{"n_layer": 15, "d_model": 160, "n_head": 5, "n_kv_head": 5, "head_dim": 32, "d_mlp": 448, "vocab_size": 8192, "activation": "swiglu", "norm": "rmsnorm", "norm_place": "pre", "norm_eps": 1e-06, "positions": "rope", "rope_base": 3200.0, "rope_fraction": 1.0, "qk_norm": false, "attn_scale": 0.177, "bias": "none", "tie_embeddings": false, "parallel_block": false, "init": "normal", "init_std_qkv": 0.0326, "init_std_o": 0.0, "init_std_up": 0.0326, "init_std_down": 0.0, "optimizer": "adamw", "lr": 0.00178, "lr_mult_up": 0.675, "beta1": 0.9, "beta2": 0.99, "lr_head": 0.00343, "warmup_steps": 235, "schedule": "wsd", "decay_fraction": 1.0, "decay_shape": "linear", "final_lr_fraction": 0.0, "batch_tokens": [16384, 32768, 65536], "seq_len": 1024, "doc_mask": true, "train_tokens": 168300000, "steps": 4832, "dataset": "wikipedia_en"}
Each number is 128 + 32 x the weight over its row's rms, rounded and kept within 0 to 255. Layers, rows and columns count from 0. The size above them is the row's rms in percent of the matrix's.

# layer 11 MLP down (transposed), 448x160, rms 0.0766, rows 108-136, columns 80-159
size [ 98 100  95 101 101 106  97 103 101  98  97  95 103 103  98 106 108  93 105  99  99  91 105  97 100  98  99  98  97]
[[126 137 184 162 135 100  88 186 135  29  98 152 146 110 104  66 182 166 178 138 153 162 159 124 124 119 137 115 123  50  98  84 194 142 124 103  86 113 132 139 154 154  86 102 147 110 137 129 116 172 139 153  95 176  72 153  93 110 109 108 189 117 149 188 127 124 130  99  55  73 127  83 128 127  66 133 174 144 137  54]
 [156 131 107 161 163 102 115 174 121 172 124 164  60 136  95 110 191 154  90 151 143  56 131 142 132 162 145 120  97 111 126 126 119 103 122 131 100 140 100 109 180 155 117 101 137  99  98  95 113  97  88 157  97 159 121 137 138 133  75  91 146 156 163  64 125 102 120 148 108  90 182 166 136 133  67 131 110  59 100  77]
 [132 160 145  77  88  95 100 137 119 113 121 100 141 124 123 147 127 152 148 132  95 115 135 143 144 107 154  99 131 174 117 120 109 118 136 126 111 132 179 123 140 111 118 132 133 122 131 149 127 107  99 114 166  87 133 171 136 144 110 138 121 145 169 125 116  58  77 103 121 144 217 136 105 144  63 115 127 169 123 111]
 [ 75 147 135 158 141  91 104 138 130 167 150 167 127 117 163 169 136 115 141 136 177 107 225  95 127 128 164  88 129 120 151 127 128 113  89 151 149  63  67 116 118 108 143 102  81 114  71 124 129 142 114  45 152 104  96 107 139 115 187 181 150 126 152 142 155  79 169 116 130 153  26 104 152 197  78 121 136  88  84 124]
 [ 96 227 123  97 131 142 117 170 119 119 115 129 145 146 145 128  63 121 139 165  90  75  75  70  91  99 128 144 115 107 112 115 126 122 147 130 123 130 150 122 125 100 137 113 116 169 129 167  84 111 150 142  84 107 149 136 111 132 131  29 123 154 173 131 119 146 136 167  94  88 160  83 137 126  88 105 188 160 108 123]
 [149 162 114 121 124  53 162 101 122 179 148 168 164 139 122 101 122  61 152 153 115 133 100  84 128 102  72 118  46  56  96 120 140 156 126 138 115 158  96 131  91 114 111 106 130 121 108 109 135 169  99 139 134  97 132 103 127  97 185 151  62 158 158 143  53 111 151  91 195 135 115 106 164 132 121 124 128 170 156  94]
 [187 135  93 140 125 154 104 124 126 145 117 143 128 108 103 137 117 122  79 107 135 127  77 132 169  96  93 149 120 164 145 160 157  83 109 143  70 120 106  85  51  86  80 108 109 117 126 187 164 117 176  96 137 167 140 134 141 105 143  56 185 150 111 143  51 107 140  88 133 145  81 126 135 134 137 194 160 109 122  59]
 [149 155 144 105 133 133  57 127 113 143  98  77 216 124  85  76 117  86 151  93 132 163 133 180 151 161 136 137 164 133 156 152 166 158 131 103  86 172 168 151  88 217  82 129 132  85 152 137  91 175  91 138 197 102 123 215 127 115 111 132 189 124 115 162 139  88 139 117 166 141 123 178 131 116  83 143 136 134 154  80]
 [117 172 145 147 156 138 120 102 156 108 138 115 112 156 109 108 123 116  94 178 156  81 138 132 145 173 121 103 179 174 112  85 172  94 148 150 101 152 144 113 157 123  88 106 132 120 140 159 161 139 107 120  80 127  95 132 111 120 109 107 131 122 133  36 179 208 129 105 177  95  84 141 106 116 130 156 160 112 129 145]
 [211 120 143 136 142 147 120 163 140 112 126 165 116 127 151 159 121 124  59  69 139 135 124 155 127 152 150 137 154 151  81 121 165 191 154 119 102 146  88 116 115 129 117 109 109 131 178  79  77 177 141  85  68 169 180 104 134 148 123 115 111 101 106 131  75  55 177 124  98 130 171  87 169 143 127 110  98 175 117 150]
 [134 158 173 134 163 168 116 140 106 209 124 172 141  72 128  97 142 113 183 134 126 106 138 159 182  98 103 130 104 152 117 187 138 172 129 128 155 133 104 118 120 106 114 138  96 171 143 181 124 131 123 110  91  48 146 139  77  94 138 128 145 110 156 137 152 221 153 114 164 130 115 120 129 127 170  78 153 146 176 130]
 [210 126 119 168 142  90 165  76 125 145 118 154 109 121 146 158  58 148 114 123 135 184 121  97 125 134 121 161 131 172 165 120 159 115 127 148  84 140 123 144 123  86 124 170  62 165 130  92 144 151 161 175 126 171 135 127 103 165 105 131 134  80 112 111 144 139 137 125 167 152 129 174 145 119 172 158 158 141  88 135]
 [133 133  86 140 128 133 172 120  80 156 108 124  97  90  97 104 150 131 126 136 140 110 169 117 177 161 155 107  94 181 104 139 132  87 115  60 141 143 120 113 119 199  65 151  61  92  75  98 114 107  91 131 192  98 151 182 147 181  98  80  99 131 101  93 140  74 107 112 130 105 231  82 166 117 204 131 103 154 173 157]
 [101 178 107 121 134 157 115 167 119 160 132 185 139 113 149 145 110 116 140 174 160 145 112  80 141 140  78 113 110  80 112 159 124 161 123 131 171 100 140 138 145  73  72  98 137 145 105 101 168 199 111 209 175 141 185 162 116 126 229 106 138  85 142 117 150 105  82 162 140 117 211  77 104 160 194 127 146 126 151 129]
 [ 97 102 184 137  73 119 107 132 122 213  93 153 162 147 121 180 180 171 149 105 168 163 139 101  65 109 137  48 139 119 191 156 134 135 121 101  64  95 118  82 115 116 178 187 111 173 143 162 133 145 161 160 129 108 117 158  92 105 128 103  52 111 109  90 156  69 154 131 135 124  92 123 133 178  93 153 147 126 138 120]
 [152 128 110  46 139 104  97 147 167 158 136 137 111 159 143 100 144 108 170 102 147 110 149 121  86 141 117 151 189 136 157 115  91 126  96 115 160 122 113 165  83 106 159 236  84 141 209 117 116 155 146 135 153 145 126 100 115  94 115 150  81 144  94 101 134  97 167 153 130 104 135 126 156 110 179 134  87 120 124 136]
 [105  81 139 155 123 123 156  87 109 113 192 142 180 154 160 107 127 132 105  58 141 143 217 128  80 141 101 147 164 123 107  65  93 185 148 133 140  50 134  98  93 139 150  75  66  94 146 144 113  99 120  86 204 132 132  47 122 133 149 112 171 152 115 122 128 103 156 101 162 132 119  93 148  97 108 165  86  83  86 183]
 [164 140 137 110 140  82 116 146  98 177 158 128 117 113 118 124  95 105 165 110 156 144 138 143 118 144 155 119  87 141  52  73 119 141 111 159 133 129  91 124 103 145 115 105 114 139 111 165  89 146 167 134 156 178 151 165 141  90 134 126 203  92 170 120 123 127 146 163 140 129  44 119 147 121 126 170 138  78 142 111]
 [119 121 183 110 163 113  87 191 153 148 115 137  79  97 198 111 174 182 128 188 115  87 156 123  88 122 173 181 122 136 164 114 118 136 131 141 150 116  70 144 136 140 105  80  95 123 108 131 168 123 155 148 187 130 136  90 133 136 114  35 127 147 140 172 182 142 144 126 104 103 158 116 112 130 126 106 140 169  94 128]
 [135  84 150 169 135 115 105 146 156 111 174 150 200 126 163 132 123 156 122 107 143 101 149 146 147 153 121 108 167 154 138 164 116 104 105  96 127 116 168 148 175 170 101 125 119 123 119 125 149 158 113 145 157  68 175 120 152 138 103 158 117 128 165 118 200  45 126 188 192 140 103  75  88 137 113 142  93 107  79 172]
 [108 122 137 127 174  97 157 153  65 105 134 168 133 150 133 141 123 157 157 115 100 124 129  95 155 122 130 104 123 152 103 157 195 143 124 129 136 112 115 124 140 119 162 141  89 177 124 113 134 137 187 151  72 111 146 167 130 102 133 111 145 161 114 167 124 123 126 133 129 137 141 169  83 108 132  84 153  82 158 126]
 [ 85 127 130  69 122 114 159  81 157 133 126 102 179 188  85 165 149 132 179 129 114 153 128 170 107 109 116  91 181 111 122 153 145 137 111  93 156 119 165 138 174 132 182 119 115  65 172 147 112 166 185 107  64  99 150 149 107 123 130 103 117 215 127 101 181  84 167  79 103 154 108  57 118 124 151  86  85  92 124 182]
 [123 103  87 153 152 185 118 163 125 149 116  99  61 170 155 142 138 148 128 168 105 123  84 147  88 132 123 156 230 120 122 148  93 161 193 111 189 181 117  91  83 104 152 108 117 131 141 133 126 153 164 189 128 165 167 123 160 147  97 178 131 122 190  96 165 159 102  96 129 136 123  90 174 136 172  76 149 107 126  98]
 [ 96 100 127 118 152 107 123  42  85 112 166  85 135 104 103 125  96 146 109 125  98  73 168 153  85 115  77 101 132 163 142  64  71 165 109 167 160 140 145  73 132  74 122 153 159 117  85 135 142 129 117 182 137 100 176 112 144 148 130 125  54 121 118 125 191  98 186 137 129 148 191  47  86 145 165 132 117 161 122 188]
 [171 105  99 154 130 135 104 157 166  70 168  90 107 125 114 163 126 174  95 171  63 129 146 113 142  73 148 123 138 126 104  84 111 133 127 155 119 109 103 106 127 161 144  54 132 155 115 150 149 110  78 133 185 114 115 114 146 113 120  46 108 113 150 146  79 156 132 123 188 181 101 157 143  88 105 146 124 140 130  88]
 [100 153 140 133 122  92  86  53 168 164 104 153 191  71 194 115 151  72 180 100 123 143 142 146 138 114 133 117 125  90 100 164 160 122 131 154 111 134 146 152 153  85  60 140 158 157  83 125 125 101 118 142  92 148 111 127 159 130 120  95  94  98 189 142 139 151  96 161 115  90 193 142 166 203 145 152 201 132 139  83]
 [137  50 146  87 102  97 199 122 130  90  81 132 127 170 115 111 142  90 148 143 187 116 134 156  93  76 124 143 135 135 130 107  88 111 151  65 124 174 143 118  93 169 138 190 134 116 110 153  80 123 150 112 138 136 121 140 152 137  94 172 133 133 147 121  80 132  86 119 121 149  49 146 129 152  93 131 161 139 122 183]
 [104  58 132 120 147 123  95 192 117 110  48 134  92 108 149 147  95  98 111 118  79 117 142 121 149 139  61 177 135 139 145 117 104 123 122 157 142 152 132 128 197  93 102 143 112 108 121  96 171 167 120 122  46 149 112 103 101 149 123 185 138  94 114  92 145 175 131 146  95 149 113 169 108 150 100 101 112 180 137 107]
 [ 89 159 125 109 148 164 104 108 128 115 158  84 137 148 112 150 149 180 146 128  96 119 155 140 150 155 178 107 177 103 140 137 158 161 141 131 148 150 137 106 182 104 162 155 175 137 151 185 126  77  71  90 161 134 132 151  82 141 128  43 131 124  79 147 212 178 166 115 114 135 138 131 151 114 166 106 145 163 108 105]]
# layer 11 MLP gate, 448x160, rms 0.0561, rows 109-136, columns 80-159
size [100  93 100  91 109 102 104 101  83  97  90  94 100 105 100 104  98  91 107  98  92 103 103 104 101  92  86  85]
[[ 94 124  77 128 138  85 154 106  87  68 151 140 176 107 141 168 126 174 116 104 159 189 104 196 110 133  53 120  93  96  40 104 146 115  88 164 110 156 149 119 152 146  95 121 132 124 162 175 112 130 112 161 168 172 167 119 139 194 144 173 164 125 119  71 134 165 101 126 172  65 138 143 170 102 111 104 170 121 139 142]
 [156 111 149  87 115 123 132  95 141  79 125  54 147 138 135 146 123  97 143  68 132  90  67  89 133  93 101 173 142  99 123  71 165 124 136 151  91 106 149 157 144  83 167 100 237  78  93 117 142 101 122 190 149 184 162  63 175 137 152  72 146 121 130  94 133  67  84  89 131 125 128 126  89  87  59 100 128 155 144 179]
 [113 144 154 200 119 131 104  92 166 162  86 129  86 149 128 164 125 180  83 112 148 144 110 118  77 136 153 105 110  82 145 171 177 102 143 150  89 113 158 109 141  61 154 106 136 153  95 184 110 118 134 111 163 154 186 137 192  75 151 118 159  84 125 197 188  78  68 101 129 127 150 138 122 100 113 139 192  73 126 134]
 [133 152 171 143 147 100 132 145  64 163 143  81 138 146 153 151 124 190 117 107  90 143 100 119 127  85 109 122 121 137  87  99 159 110 123 135 137 158 150 116 139 125 196  97 125 154 152 171 122  81 143 141 103 158 107 152 124  93 119  86 155 108 129 121  87 114 138 154 169 103 169  81 129 132  71 109 213 213 150  99]
 [ 98 181 113 150 151 119  50 126 148 120 195 163 111 166 132 124 191 161 132 105 126 115  59 153 122 131 158 151 121 112 121 110 158  87  90 193 118  80  79 143 168 124 106  97  87 114  56  96 177 128  78 162 102 134 110 113  84 164  68 157 179  68 141 113  80  89 156  87 102 144 150 159 122 112 128 144  95 109 111 131]
 [135 132 122 126 112 185 195 136  95 189 167 148 148 150 129 121 107 106  67 130 102 126  81  95  99 143 179  69 146 129 162 121 182 161 183 145 109 158 129 130 187 174  98 169 174  85 163 161  75 185 129 115  92 117 156 103 130 113 120 127  56 126  96  80 134 146 162 119 107  84 140  50 107 117 128 109 186 138 146  91]
 [133 121 161 172 124  32  44  82 114 108 159 164 157 134 166 105 147 140 104  67 115 140 106 120 130 104 151  47 115 119 121 162 125 167 170  88 117  67 108  79 140 191  91 105 128 132 105 104 154 162 108  88 126 135 106 168  45 184  72 105 129 114 169  69 148  86 124  95 167 134 157 170 138 101 169  87 119  86 109 118]
 [159 168 171 162 137 104  95 125 158  94 174  77 157  83 107  38 159 145  97 161 118 103 102 155 157 140 149 148 217 144 107  90 162  99 146 182  91  78 106 178 120 111 182  90 198 114 129 160 124 148 111 154 110 147 111 107 161 167  38 136 136 173 165 123 128 139  95  97 145 145 121 134 129 113  63 122 136 141 115 108]
 [ 45 114 121 129 135  98 114 119 144 146 129 102 181 150  54  93 159 180 144 179 108  62 116 119 104  88 133 105 113 130 131 107 141 107 118 139 116 140 108  83 134 166  82  89 127 149  97 186 173 104  53 165 160 118  89 130 134 133 130 163 108 179 154 176 146 155 129 147 140 129 139 152 129 117 135 133 172 137 159 158]
 [148 127 156 111 175  92 121  78  92 144 136 153 111 148  75 115  87 132 130 138 144 122  96 102 128  95 137  95  91 130 122  95 153 157 144 118 179 137 173  91 113  96 138 192  77 147 113 114 124 197 131 208  85 146 150 149 140 111 137 130 114 116  51  83 145 161 154 159 121  82 143  86 152 127 168  95 186 159  78  73]
 [148 132 126 145 111  93 144 116 126  51 143 155  86 122 145 181 202 106 163  80 182 127 109 143  78 133 134 129 131 166 179 153 155 140 196 155 106 135 121 141 101 129 171 152 141 187  64 140 105  80 142 199 128 127 111 124 125 163 130  91  60 175 121 135 111 110  89 144 137 157 159 114 125 116  77 116 146  97 131 127]
 [134 137 114 129 140 152 170 112 144 186 150 105 146 123 167 126 160 140 107  76 178  78 227 156 149 145 128 112 131 134 159 129 157 138 135 106 166  98 137 134 113 124 162 196  94 102 189  30 114 102 107 149 106 110 116 100  81 146  98 122 130 164 148 132 140 200 208 142 102 180 145  99  86 151 144 148  99 120 114 138]
 [119 128 133 135 129 126 157 118  64 134 145 124  78 137 129 175 122 132 115 166 123  82  79 106 126 122 111  94 169  90 127 105 114 106 169 182 128 102 138 131  75 109 120 155 145 129 165  86 174 116 138 105 114  71 152 136 106  94 114 180 135 135 165 139 103  82 204  97 113 115 152 160 116 150 104 149 115 145 129 139]
 [ 97 170 186 153 181 109 137 133 116 141 112  96 125 187 151 128 122 106  88 116 123 176 131 163  57 160 172  73  98 156 164 137 175  93 151 134 110 107 119 160 123 162 132 120 132 126 159 181  73 131 109 182  56  98 128 149 182  89 177 116 122 122 142  50 172  84 153 141 100 100 132 125 139  94 172 100 162 142 173 100]
 [110 197 127 153 175 118 147 113 105 214  77 154 122  92 134 121  92 133 180 167  75 105 119 124  93 142 177 137 139 118 111  91  93 121  87 132 164  64 162 141 157 126 142 133  94  74  69 160 138 177  56 160 125  56  90 108 105 163  89  99 145 103 128 127 111 127 126 141 175 146 168 109 162  98  78 102 171 138 151  88]
 [117 139 138 102  94 142 122  65 116 116 142 122 128  78 149 133  72  96 115  93 154 140 107  98 144 111 122 161  66  82  84  85 154 175 127 103  91 150 115  61 106  45 155  94 139  80 151 136 180 129 111  59 124 140  76 170 108 170  63 124 156 142 138 120  91 122 132  80 127 111 155 100 132 115 121 106 172 169 140 133]
 [138 110 124 145 192  48 112  86 109 115 123 107  90 199 150 104 153 126 156 162 136  80 159  76 130 120 105 115 123 164 137  66 158  92 112 216 122  89 116  75 122 178  77 159  48 197  62 175 137 138 143 141 149 116 109 137 109 128  86 143 137 127 160 144  93 147 156 110 116 117 139 167 145 107 139 109 203 120  98 134]
 [174 120 181 111 126 117  99 178 119 134 133 134  96  64 120 138 117 189 123 103 129 101 142 135  75 150 196 125 132 149 193 123 124 123 147 169  99 146  53 137 122 149 147 141  91 148  74 157 140 123 113 208  86 127 141 121 109 135 141  18 173 119 172 165 183 134 121 105 154 162 124 122  51  85 118  97 175 116 115 101]
 [146 104 127 135 180 167 121 127  45  89 120  84  99 183 165 121  84 174 148 192 119 101 117 129 123 127 125 134  31 124 187 111 119  95 171 155 167 141 139 108 136 177 128 149 147  99 182 153 135 151  97  44 109  93  96 157 155 109 110 129  92 160 142 159  79 159 151 102 115 104 127 131 196 123 115 143 179 117 130 139]
 [163 233 122 157 140 120 162 137 164 109 115 139 103 136 157 139 177 114 115 133 114 131 124 115 119 118 141 130 163 113 150  86 106 134 137 117 163  98  39 150 141 163 141 141 127 148  97  84 152 128 122 107  98  94 143 115 122 135 136 119 133 154 149 101 134 156 178 115 147 158 118 102 139 121 158 206 155 118 127  90]
 [120 191 148 122 125 146 142 154 172 142 108 108 155 129 103  90  96 134 119 142 113 187 137 151 162 116 165 157 115 131 111 163 125 102 163 141 105 113 116 116  65 136 116 145 176 139 124  98 102 101 160  92 147 111 179 178 133  57  77  97 106  95 137 177 127 108 147 180 140 114 120 109 115 129 143 109 168 199 134 111]
 [ 98 112  83 124 119 155 204 188 107 118 131 127 111 179 111  89 182 198  52  81 150 179 193 130 153 172 162 123 137 139 150 107 175 142 137 183 111 103 156  45 188  68  93 123 138  81 168 139 134  65 126 121  69 141 128  90 131 133 132 128 175  96 121 118 181 127 153  91 107 148 162 135  66 134  91 119 118 107  61 128]
 [106 110 118  65 116 148 112 107 121  73 127 156  57 122 147 121 108 125 149 148 119 100  75 121 151  91 116  77 115 129 139  83 107 102 132 169 132 154 199 110  73 100 104 122 134 169 104 151 111 131  69  66 102 134 139 134 121 137 192  97 142 153 136  98 168 108 157 111 107 121 141 118 175  81 139 181 204 164  69  72]
 [151 155 143 122 107 138 121 105 135 172 151 183 109  63  99 160 136 102 122 142 156  84 138 173 110 166 134 103  96 125 186 108 145 121 124 133 181 138 129  86 187 119 126 142 142 165  76 133 117 195 127 133 117 142 154 118 124 115 173 150 121  71 154 149 167 140 105 133 123 134 178 220 103 123 112 128 105 102 177 103]
 [113 127 116 161 145 148  90 186  65 151 114 102 116 154  78 104 136 186  99 182 160 104  92  84  97 164 174  97 181 157 108 114 133 132 165 161 137 173 138  74 122 180 120 133 118 115 187 119 134 122 145  96  66 100 118 120  85 140 164  97 142 128  73 185 160 149 162 148 120 130 117 112 103  66 120 150 100 144 139 124]
 [ 90 184 136 151 172 123  47 157 118 133 181  89 126 114  83 131 112 156 107 107 127 130 163  92  96 114 117 130 131 114 181 132 149 140 158 164 166 117 119 120 128 106 140  69 102  89 123 113 187 147  59  95 142 116 137 146 108 122  95  78 163 134 133 185 196 154 131 132 181 108 140 148 143 119 172 127 134 159 164 137]
 [ 82 145 170 116 107 175 175  64 168 140 175 121 140 117  91 112 144 131 115 212 139 134  67 117  89 100 152 168 158 123 144 146 196  84 169 123 139 103  77 122  93 145 109 105 105  52 109 189  85 147  69 173  87 120 102 104 154 129 139 127 116 134 152  97 126  71 171 130 129 143 114 113 124 129  90 125 168 110 187 127]
 [ 60 153 116  79  44 148  91 100  74 159 192 166 141 178  99 121 167 151 119 146 167 116 142 156 180 124 109  71  94  96 147 132 123 179 139  96 117 132 143 115 151 115 120 170 152  85 108 174  74  99 171  96 154 134  96 169 105 133 130  54 166 152 145 155 147 124 164 175 104 127 148 161 123 134 161 128 216  98 154 146]]
# layer 11 MLP up, 448x160, rms 0.0544, rows 109-136, columns 80-159
size [ 99  95 102 101 107  96 102 100  89 100  93 102 103 102 107 103  93 110  99  98  92 105  98 103 100  97  94  96]
[[124 105 105  69 202 132 146  81 122 130 120 103 136 152 147  86  70 144 159 148  19 107  94 170 170 129 177 103 154 100 136  87 124 176 140 180 127 116 121 139 147 132 150 107 110 149 187 148  97 131 109 139 140 139 118 102 133 132 118 181 135 142 121 123 155 122 185 139 124 107 141 131 115  92 127 120 112 171 121 122]
 [140 122 165 128 180 122 139 119 127 139 183 163  57 125 156 121 167 116 161 103 176 104 107 145 155 116 139 109 156 124 222 155  61 116 173 152  91  78  87 157 109 127 101 116 107 150 238 126 168 143  94 146 119  76 139  98  93 139  93  90 127  76  92 130 154 119 142 118 153 148 136  72 122 115 129 208  89  44 135 122]
 [128  90 141 114 150 160 157 102 105 118  97  61 147 117  82  83 124 113 173 147 123 182  64 122  68 129  84 108  98 120  88 132 181  64 132  75 125 119  91 150  61 115 100 138 154 152  98 136  77 177  96 121 118  85 110 157 148  79 127 134  99  93 105 113 152 180  89 141  87 160 166  40 148  76 153 139 172 105 108 124]
 [ 84 151  70 124  72 118 153 102 133 112  98 158 163 122 107 132 106 122 206 187 118  63  72 135 132 148 134  92 137  64  98 147 131  97 180 134 101 133 138 111 127 158 119 107 145 116 114 130 147 128 129 129 122  92 117 114  82 154  75 113 167  93 117 175 163 111 159 157  73 184 169 112  93  42 128 103 140 112 133 182]
 [193 141 152 133 176 124 124 123 163 175  96 119  79 113 140 110  98 128  86 150 196 134 111 129  88  82 100  88 174 176 105 152  90 101 113 147  77 128 124 150 122 131 124 121 134  95 166 118  61 105  77  82 110 129  94 114  76 130 131 129 175  55 174 135 126 162 177 115  96 143 129 166 175 190  94 130  88 132 159 161]
 [161 159 165 108  68 106 152 111 164 191 159  65  71 181 105 185 117 194 162  91 147  75 138 108 147 127 159  91 169 142 148 186 104  91 131 129 104 144 107 159 113 182 101 146  78 166 117  86  85 150 136 145 146 184 126 123 152 104 145 122 119 145 129 129 147 117 168 103 121 101 121 123 107 135 168 110  90 144 114 148]
 [125 128 145 118 116 152 158  94 107 123 137 105 209 144 204 180 115 158  98 159 123 161 129 147 114 131 164 150 130 153 176 138 163 122 139 129 113 170 109 112  99 116 123 162 123 133 140 107 128 156 186  81 123  95 143 129 157  67 148  84 140 128  66 129  96 153 135  91 174 125 140 126 105 184  92 129 101 205 149 119]
 [138  99 106 138 202  99  35  99 157 176 124  75 100 170  87 139  75 122 121  83 145 114 143  90 147 141 155 166 121 137 183 151 177 102 141 134 111 134 108 141 124 149 153 142 123 108 112 118 150  51 141  64 143 153 173 144 184  89 130 140 117 148 170 182 146 180  76 128 175 118  96 124  92 144  83 128 120  99 151 119]
 [159  39  82 130 117  45  77 123 133  87 144 133  93 124 146 134 131  85 109 119 125 112 120 115 166  73 138 166 124 165 147 123 105 158 109 128 140 138 134 158 115 147 107 142 167 164  93 137 129 111 154 121 161 186 116 116 128 158 122 138 122 152  96 145 123 137  89 151 125 140  43 153  83 183 153 132  68 205 144 173]
 [145 142 143 117  97 121 135 185 198 166 141 130  53 138 124 110 127 106 131 162  70 127 139 147 122 113 134 150 159 149 136  88 119  64 154 129  54 131  92 153 175 114 131  89 139 158 111 137 122 139 119 136  90 148 155 111 134 145  99 139 105 142 178  24 164 134 145 118 120 140 113 130  91 114 148 110 145 136 124 128]
 [ 68 132 140 162 115 173 131 173 109 128 130  68  96 121 144 126 189 120  86 163 118 119  90 138 132  67 167 139  99 140 123  53  99 144  72 117 148 136 108 113 155 141 132 157 116 198 146 162 182 139  94 128 110  53 126  97 121 170 178 165  94 159 116 104  58 121 127 121 150 158 128 154  71 119  68 149 144 106 102 139]
 [114 171 136 163 135 155  93 119 167 129 150  44  74 108 151 131 152 161 142  68 126 132 151 115 106 104  99 182 164 176  99 108 216  97 152 104 139 144 124  75 103 202 177 149 127 107 134 130 126  80 105  93 137 142 169 152 180 151  95 122 137 146 124 103 130  94 132  54 150 185 117 163 153 157 140 138 190 166 110  86]
 [130 109 136 126 195  91 115 202  77 127  98 168  82  76 104 148  91 125 167 160 131  49 112 123 173 118  76 149 166  92 100 175 163 120 185 129 114 127 151 195 148 108 106 148 155 152 111 138 132 115 111 112 140 164 128 117 164 112 104 156 128 105 104 119 159 154 119 163 157 128 115 173 146 167  93 115 112 138 140 142]
 [173 131 150 133 142 124 139 107 137 107  95 154 137 113  87  91 157 132 178 221 124 128 104 113 128 103 120 210 174 115 102 145 141 119 173 176 108 120 140 104  54 127 153 154 121 130  72 123  93  83 188 106 176 150 135 150  72 133 134 153 180 147 129 183 140 106 169 141 167  68 126  85 101  71  93 184 157 143  99 155]
 [119  67 176  75 126  85  88 113 116 220  97 164 156 116 179 127 104 110 170 124  96 138 145 138 149 142 104 121 123 149 106 128  74 152 107  91 166  88 148 161 105 141 106 147 180 137 159 135 103 180 101 107 128 126 111  89 109 154 203 107 123 152  83 125 111 118 142 103  96 106 105  83 100 193 134 144 106 145 135 103]
 [143 143 137 118  84 111 113 125 140 103 143  84 106 170 155  86  54  84 130  55 202 108 133 169 135 118 138 130 135 156 167 134  86 172 134 142 150 173 165 189 141 122  62 159 134 147 165 154 125 128 168 149 105  73 107  93 141 160 115 104  71 131 111  97 139  94 160  60 147  71 110 150 166  80 140 148 164  81 162  73]
 [157 179  81 181 143 154 113 161 108 169 102 127 105 140  83 145  57 132 162 134 106  88 122 146 116 143 136 101 132 127 188 100 155 124 139 148 130 111 157  78 118 101  82 127  98  92 165 164 124 102 105 111 108 113  84 127 124 158 130 134 116 155 147 135 166 148 131 117 111 179 124 124  64 133 149 139 127  94 125  76]
 [ 85 149 163 128 187 140 178 122 120 177 133 162  98 135 122 115 133 206 121 218 113  90 122 117  85 162 128 124 149  81  94 103 144 149 175 139  58 122 127 105  90 108 184 120  63 165 106 119 123 136  78  95 114 171 121 111 155  99  82  81 125 119 115 118 177 119 161 119 178 136 187 114 110  68 176 106 145 126 123 155]
 [116 115 113 190 112 199 123 102  66 130 151 157 144  97 157 114 107 112 116 122  92 179 114 111 116 106 145 102 130 125 158 142  76  67 147 175 151 151 175 187 120  39 134 109 136  96 163  89  72  97 140 130 116 162 116 161 113 145 127 137 126 133 130 109 141 139 142 158 145 166  91 146 136 112  64 117 137 145 119 116]
 [114 159 145 168 152 139 151 146 152 161 114 149 148 173 145 123 114 115  77 110 111 107 117 146  88 171 174  98  82 102 167 144  80  87  85 119 135 149 127 174 167 152 102 158 161 123 177 188  79 115 137 127 134 162 137  87 120 129 152 115 161  67  80 131 150 104 136 162 133 190 133  47 108 115 105 101 115 158 109 181]
 [120 176 141 149 137 102 111 188 120 175 144 153  94  81 107  80 111 135 136 146 149  98 167  59 155  99 176 183  88 172 167  89 111 106 128 139 147 114 161 125 102 172 121 146 142 185 127 142 176  89  74 117 120 147 173 132 101 153 115 148 157  61 151 201 114 164  89 160 151 131 121 129 139 118 145 116 138 176 156 151]
 [125 124 106 156 140 167 134 128  99 166 152 113  62  97 161 132 100 123 128 177 108  89  75 150 161 116 124 149 130 100 123  68 101 160 146 161 100 142  77 169  74 145 105  99  71 106 134 149 103 207 143 123 176 121 180 134 159 118  98 180 161 125 170  94 176 114 148 129 185  56 105 101 155 112  68  95 100  88 149 161]
 [134 139 158 142  91 121  44 159 102 161 116 181 113  90 152 161 120 126 143 135 141 102 164 107 130 144 172 128 186 101 114 135 131 162 166 119 106 140 130 140 102 103 139 100 169 149 186  75 126 136 176 106 132 134 135 185 169 160 143 182 118 144 104 215 111 135 138 132 193 107  97 116 139 130 122  68 162 145 153  90]
 [148 199  29  65 115 142 120 131 109 164 116 188 124 140 191 138 120 123 141 109 109 139 145 137 134 132 147 154 135  87  98 180 121 122  60 108 148 164 124 101 142  95 118 131 135 137 150 132 110 214 146 116 133 124  97 103  30 162 129 158 103  82  55 108 156  89 113 133 144 121 135  92 129 144 154 128 104 117 166 115]
 [128 156 139 133  83  86 120 101  89 153 125 166 141 145 145 106 136 105 164 119 126 119 171 147 108 104  64 164 124  89 152 120  96  82 159 112  61  26 155 111 153  98 104  93  92 118 169 204  96 131 101 139  96 106 155  90 155  74 136 118  64 136 164 155 152 117 140 122 164 135 101 129 176 114 120 175 145 135 126 137]
 [113 175 145 104 170 119 134 151 127  90 109 111  70 100 163 160  99  98 102  83 117 174 164  78 104  92 149 163  96 156 147 113 102 133  95 131 169  82 179 124  87  95  81 161 124 114 168 136 117 198 118 147 210  97 182 163 113 129  72 142 109 125 115 130 127 175 130 114 124 121  99 147 147 157 193 140 105 112 120 136]
 [146 149 176  85 112 137 154 147 191 123 118 177  79  72 132  95 116 122 124 216 102 174 104  80  81  98  97 154 160 164 175 159 118 152 116 120 106 117 102 148 105 126 125  95 143 169 157 128 138 172 114 177 137 153 130 117 196 130 109 142 102 153 108 115 124 142 133 117  96 105  72 107  49 134 117 105 145 158 151 117]
 [124 192 135 218 153 163 172 120 139 152 129  98 131 122 100  80  88 230 182  95  93 151 108 124  99 155 191  53 112 138 114 118 173 127 162 143 105 158 109 124 108 110 138  67 107 107  81 107 168 142  92  79  83 100 143 148 111 147 134  91 111 187 123 175 150 114 145 100 118 153 205  63 129  82 117 126 118 140  96 114]]